Part of a small language model's weights: tied embeddings, a variant of Muon for these matrices.
Each number is 128 + 24 x the weight over its row's rms, rounded and kept within 0 to 255. Layers, rows and columns count from 0. The size above them is the row's rms in percent of the matrix's.

# layer 11 MLP down (transposed), 768x192, rms 0.169, rows 374-398, columns 0-63
size [ 99 103 102 112 102  90 103 101 105 100 104  98  95 105 101  96 102  99 102 106 102 107  94 112 101]
[[153  99 178 138 157 128 118 112 125 169  95 127  90  84 158 154 104 138 115 138 116 124 128 126 143 142 135 161 138 127 153 143 126 137 123 160 116 178 143 162  92 138 130 103  80 146 126 134 105 106 164  96 127 157 172 161 115 142 142 113  76 136  97 130]
 [106 129  93 166 123 145 174 113 125 109 122 137 170 112 124  85 132 131 150 103 141 106  86  73 115 100 147 210 162 152 122 140 127  99 104 141 127 132 166 151  93 122 126 178 169 131 120 111 171 114 137 140  92 156 132 134 150 145  90  92 105 107  95  98]
 [159 133 157  88 119 109 178 126 144  98  98 141 105 103 146 124  72 145 134  86  92 151 122  66 162 149 105 161 112 108 100 119 112 150 121 127 134 167 118 129 154 123  95 113 139 145 175 120 130 149 117 118 126 106  83 154 152 155 110 150 117 155  86 167]
 [102 130 124 159 111 142 121 152 141 129 114 125 154 143 138 135 149  85 132 146  85 134 111 136 108 176 102 101 195 145 135 125 127 137 132 121 130 156 101 157 114 183 149 144 162 133 120 131 148 112 101 140 108 133 123 118 132  85 142 124  90 150 182 126]
 [117 150 119 124 170 136 148 171 150 117  94 153 138 168 150 150 128 120  89 127  96 127 165 150 123 141 138 148 122 128 160 129 146 147 138 196 153 171 152 123 102 103 131 153 142 124 135  72 127 166 116  67 145 138 113 112  68 115 154  94 116 129 148 121]
 [115 121 111 114 109 194 168 172 106  98 148  80  98 187 123 137 142 130 130 118 117 125 164 153 114 123 128 143 120 115 108 123 127 127 165 100 131 177 125 159 169 142 107 158 124 154 101 105 136 119 109 115 137 139 134 136 148 117 136 121 108 112 122 166]
 [ 98  96 112 148 124 110  66 116 112 107 110 154 135  94 139 168 121 116 107 126  85 133 142 127 128 158 145  98 102 136 119 128 134 155  95 157 124 148 153 149 118 106 169 164 180 123 175 131 172 106 130 142 144 102 190 133 135 113  87 133 170 100 133 151]
 [108 120 121  90 125 140 133 145 153  89 146 134 125 119 126 113 156 155 123 130 100 123 146 206 172 138 147 157 124 104 113 134 140 148  93 136 143 131 151 135 125 175 124 110 116 115 160 103 143 113 154 157 129 131  97  86 123 118 117 123 122 112 134 120]
 [115 154 153 126 151 143 101 125 114 116 135 135  79 138 182 132 132 167 140 115 119 133 126 120 161 124  89 145 104  74 151 101  96 142 148 153  97 128 159 148 161 153 139 136 110 106  97 161 117 115 130  86 138 148 162 156 112 127 186 104 152 113 112  73]
 [ 82 105 120 118 161 114 161 174 107 145 131 146 167 105 131 154  85 129 120  86 116 157  96 149 159 147 109 105 136 173 133 121 145 172 113  97 103 158 147  92 151 147 161 113 162 122 129 134 150 121 154 108 112  96 126 114 128 143 142 136 148 127 120 118]
 [113 127 183 152 108  83 154 108 158 141 143 129 108 135 142  99 158 140  44 127 162 112 108 146 132 102 113 136 115 124 119 121 124 149 129  88 116 124 152 145 103 171 116 153 149  95 146  99 142  98 125 116 138 120 143 147 116 156 132 123  92 107 192  93]
 [114 153 185 131 108 132 136 123 172 144  96 132 161 111 108 129 146 120 168 118 135 141 131 124 131 118 113 135 131 163 133 134  88 116 133 131 127 139 117  94 144  97 106 125 118 139 130 118 137 162 118 103 144 125 125 105 123 125 117 196 149  61 156 137]
 [132 130 167 143 175 138 159 160 181  81  78 131 158 112 141 112 120 141  84 121 137 141 126 116 108 162 152  93  76  90 184 120 150 132 129 132 116 153 114 151 115 144 118 128 105 147  97 149 126 103 168  73 126  75 110 140 171 160 112 161 120  85 128 151]
 [ 45 124 120 129 155 101 163 118 118 140 123 112 120 154 136 122  89 129 109 126 132 147 139 143 113 151 171 146 148 142  94 153 103 131 134 164  94 121 137 154 118 154 138 109 109 122 174 132 108 102 106 168 102 119 124 114 115 142 119 166 116 144 129 146]
 [106 133 117 169 170 145 116 111 123 163  80 147 132 111 107 104 108 130 110 186 121 151 145 146 122 116  93 106 163 156 140 161 114 140 107 152 137 133 117 127 116 110 130 170 133 155 140 115 128 118 137 135 130 118 153  99 117 142 139 126 142 164  91 100]
 [123  86  87 122 128  91 119 159 143 187 113 129 119  96 118 133 151 143 113 116 132 174 149 135 120 136 115 118 123 162 108  96 111 139 108 121 131 140 114 113 132 158 120 174 129 142 117  85  85  84 121 118 114 143 148  94 125 134 125 148 114 110 127 131]
 [143  91 128 113 127  22 128  93 115 129 103 224 126 130 151 108 143 146 110 134 145 127 152  90 138 112 168 165 192 133 119  96 139 156 104 126 133 105 100 115  69 125 138 128 154 113 154 133 141 154 114 161 135 116 143  98 146  95 124 106 129 149 150 149]
 [162 107 107 155  91 129 136 144 116 148  98 119 139 169 126  85 109  84 100 158 106 111 156 127 125 124 115  87 164 144 178 150 131 119 154 118 131 135 140 120 156  87 107 143 137  98 152 119 134  97 115  95 157  96 151  88 131 145 153 147 105 104 133 114]
 [118 137  96 144 130 123 163 113 107 132  88 121 152 130 129 134 152 109 143 103  84 127 104 150 149 168 165 143 140 138 163  94 110 111 123 174 107 156 125 127 138 116 152 163 139 146 153 125 210 136  88  99 117 186 121 144 110  86 131  88 107 145 179 139]
 [102 101 139  81 104 112 160 113 126 146 121 133 110 146 115 135 100 122 138 149 139 115 137 124  93 136 125 152 166 116 130 140 120 129 114 128 138  64 121 140 131 121 130 129 102 115 151 159 114 113 156 176 165 111  94 147 160 149 115 120 187 109 132 113]
 [106 162 137 137 129  96  78 146 128  86  89 162  70 100 147 150 153 106  96 109 122 164 135 127 127 114  93 105 107 132 137  92 136 122  91 139 111 144  74 143 151 121 110  96 151 129 114 147  99 125  97 145 133 160 111 109 140 113 171 118 128 135 173 158]
 [112 123 115 117 153  90 134 111 136  96  92 159 127 109 130 100 141 187 137 125 109  86 143 142 189 142 133 171 129 145 128 132 123 129 147 133 136 145 126  81 127 159 144 149 112 170 140  82 153 156 154 129 101 123 133 126 122 141 131 119 131 151 155 157]
 [144  56 118 132 167 134 143 104 120 136  95 119 107 123 118 141 153  92 114  82 101 101 116 143 138 138 141 110 134 140 157 117  83 143 108 106 115 152 145 142 119 113 154 117 170 147 143 124 118 175 149 170 153 122 148 104 160 116 114 122 154 167 142 162]
 [101  93 140 154 102 121 125 139 118 135 128 120  89 112 109 144 113 125 100 127 160 104 150 104 119 177 123 125 162 136 117 137  82 112 107 125 117 123 141 173 149 134 139 144 122 138 107  93 119 112 174 119 162 155  80 114 137 116 155 110 134 130 132  90]
 [153  76 110 134 108 150 157 111 123  94 116 124 144 112 129 150 137 113 123 167  98 143 148 120 101 125 122 167 155  88 151 108 144 104 137  91 130 213 126 132 129 129 132 129  99 137 134  90  93 146 151 135 120 127 129 144  96 137  85 116 137  83 156 152]]
# layer 11 MLP up, 768x192, rms 0.0578, rows 375-398, columns 0-63
size [ 91 107 101 109  89 102 100 100  95 104 102 105 103 101  97  98 103  93 105 105 108  92 111  98]
[[ 98 147 103 122 134 135 145 118 104 103 160 150 108 121 154 113 121 138 128 151 147 138  99 116 121 137 150 119  99 114 119 121  91 103 133 110  98 121 142 132 186 147 124  99 117 135 145 149 118 179 131 138 136 115 137 145 122 118 145 112 103 158 124 144]
 [115 107 127 140 126 156 162 103 116 108  97  82  85 119 143 107 134 138 146 103 125 184 120 115 114 160 131 145 133 116 168  99 167 144 102 117 159 173 146 142 159 182 113  88 142 139 114 121 101 119 111 118  71 102 120 155 134 131 144 138 176 166  65 173]
 [147 151 124 102 109  94 127  94  89 150 115 130 104 144  80 144  85 145 149 128 130  91  94 134 104 144 135 173 124 108 137 117 106 114 113 151 142 158 125 147 153  75 123 106 121  91 175 140 162  71 116 137 160 105 139 130 101 132 163 118 143 113 130 158]
 [129 137 139 136 109 164  99  85 130 139 125 100 102 138 147 172  68 141 135 117 143 173 107 128 142 134  96 147 130 144  77 132 101  95 109 112  45 140  80 114  76 155 147 125 130 163 126 129 128 172 145 122 131 110 155 142  95 174 102 139  99 116 145 147]
 [ 96  78 142 156 143 144  89 133  82 163 117 120  87 129 133 126 123 108  85 112 153 136 139 155 149 101 126 167 119 177 122 155 166 150 123 119 119 135  76  88 157 128  99 140 161  81  94 149 140 144 144 151 110  87 154 135 113 150 138 120 130 138 102 131]
 [116 164 145 114 155  88 139 116 162 155 163 162 112 153 160 119 143 136 122 128 114 167 145  75 144 136  89 124 131 105 137 128 163 130 154 133 134 149 126 142 173 135 140  94  73  94 120 113 112  98 102 141 156 173 129 134 162 132 147 139  99  98 143 145]
 [151 174  94 140 147 132 186 157 117 132 103 134 127 131 134  98 144 172 155 133 136 113 136 136 131 104 130 135 138 141 128  91 152 123 139 125  98 114 139 113 166 123 129 116 118 103  90 130 117 131 167 124 134  98 126  90 146 118 151  87 118  89 174 111]
 [144 134 131 109 155 144 123  92 130 108 134 121  95 112 113  81  81 128 136 106 117 156 125 126 157 125 136 121  97 152 101 127 125 114 128  88 168 122  95 151 156  99 135 106 105  98 106  90 147 122  99 114 112 125 151 105 132  99 143 124  82 128 128 128]
 [126 136 135 133 102 123 139 104 106 162 123 157 120 129 125 147 158 139 127 140 128 125  81 148  80 120 108 101 104  60 158 123 115 157 137 126 123 137 132 160 163 134  86 154 105 132 136 119 125 158 129 134  87 142 153 139 100 125 180  75 126 124 109 107]
 [130 130 122 164 167 129 119 117  41 134 108 176  98  91 109 164 116 122 117  86 122  92 174 125 114 118 102 120 173  96 128 107 157 132 112 131 127 142 108 117 134 107 119 132 113 106 129  88 162 127 138 106 139 115 127  90 121 140 124 148 116 143 119 127]
 [145 171  85 155 106 110 111 166 165  98 138  96 110 122 132 152 124 104 133 112 108 130 125 126 130 110 102 146 109 122 160 191 171 157 123 141 146 140  98 104 107 160 164 114  93 174 140 146 147 127  97 143 125 102 123 127 144 176 145 108 135 149 113 130]
 [ 91 142 153 208 164 143 125 112  74 154 167 102 151 118  88 101 115 141 163 171 164 108 121 140 124 110  69 147 131 150 135  83 152 110 144 127 167  91 100 112 129  98 145 111 126 168  95 143 165 104 160 161  55 162 126 119 115 123 158  98 119 115 118 149]
 [ 64 138 100 129  77 149 139 113 135 115 118 115 122 102 151 135 165 144 150 129 104 146 154 130 118 132 122 114  75 132 122 193 142 118 118 126 126 141 139 117 149 119 168 108 100 116 144 109 120 147 128 157 108 130 134 163 172 114 145 128 135 158 145 100]
 [102 125 134 121 140 160 153 135 100 122 140 146 128 156 133 104 149 151 129 160 150 120 137 130 145 134  84  91 134 136 146 158 115 103 113 100 123 156 137 103  86 129  91 105 115 155 103 113 117 131 123 136 102 102 142 101 134 100 143 120 152 119 146 118]
 [112 144 132  85 120  85 102 136 100 128 120 130 114 140 157  94 128 154  96 129 142 110  89 133 106 162 148 159 109 122 126 136 102 147  89 130 123 104 143 130 132 145 146 101 129 131  97 161 153 149 100 119 137 118 160 134 115 126  85 166 182 140 166 142]
 [131 120  95  71 144  80 165 175  97 151 113 124 147 169 118 116 116 141 119 118 139 148 128 141 157 164  77 131 105 105 134 130 170  91  95  89  79 159 127 158 156 139 103 106 102 171 119 143 139 110 130  73 123 154 123 114 120 126 128 110 136 119 138 130]
 [126 124 160 135  96 126 141 135 111 116 160  94  94  98 139 131 124 138 108 139 128 187  96 128 133 123 111 195 109 123 142 158 124 107  53 135 115  73 129 154 140 101 143 127 115 116 119 136 133 145 183 140 104 162  81 147 132 109 140 111 127 130 133 145]
 [143 108 101 160 142 126 106 173 114 120 141 118 126 114 141 103 140 162 133 143 188 182  87 137 103 125 109 100 156  91 143 134  85 125  92 117 129 130 146 119 123 140  96 101 103 129 125 153 112 176 119 151  99 125 117 144 129 120 133 123 137 139  81 138]
 [167 123 138 133  70 143  94 138 146 137 133 175 123 103  84 107 122 136 139 125  52 161 119 131  98  99 127 121 121 115 131 109 133 105 125 158 106 121 118  90 116 115 126 104 135  50 129  91 155 105 146 169 152  92 124 154 118 154 112 150 164 153 134 183]
 [120 154 141 122 118 171 136 137  89 114 145 126  82 184 100 103 131 101 132 116 161  84 172 132 126  96 135 141 130 167 136 136 113 126  93 104 100 144 113 132 131 138 126  87 144 130 149 146 138 155  88  70 133  86 151 114 166 150 127 121 128 103  86 157]
 [131 150 143 100 196 117 143 127 150 123 163  96 127 116 144 124 166 139 112 160 112 120  84 115 121 104 159 137 125 107  91 137 135 112 136 110 142 105 108 108 169 137 103 136 125 102 140 120 115 120 161  99 119  78  81 129 159 100  73 116 137 145 123 134]
 [182 127 117 126  62 163 162 168 112 121 136 147 126 115 126 122 137 202 159 116 132 123 119 109 144 112 162 104 131  94 143 168 163 145 147 134 104 118 109  93 145 142 128 135 120 141 121 126 122 104  82  92 117 146 145 102 105 183 150 157  87 151 133 102]
 [143 146  96 139 125 179 109 142 112 131  88 167 151 176 117 105 112 153 155 113 129 148 111 142  95 133 102 154 100 126 118 132 132 106 134 140 118 132 113 144  91 158 138 157 131 125 128 129 132 176 110 105  84 131  95 100 144  95 146 122 116 177 119 128]
 [100 173  99 133 179 140 140 165 137 118 115 156  84  95 121 112 143 131 152  95 123 104 140 124  91 119 115  99 146 128  81  91 117 134 136  96 112  74 147 127 146  92 127 103 103 136 140 150 140  98 101 136 138 116 126 124 167 105 146 111 156 115 142 154]]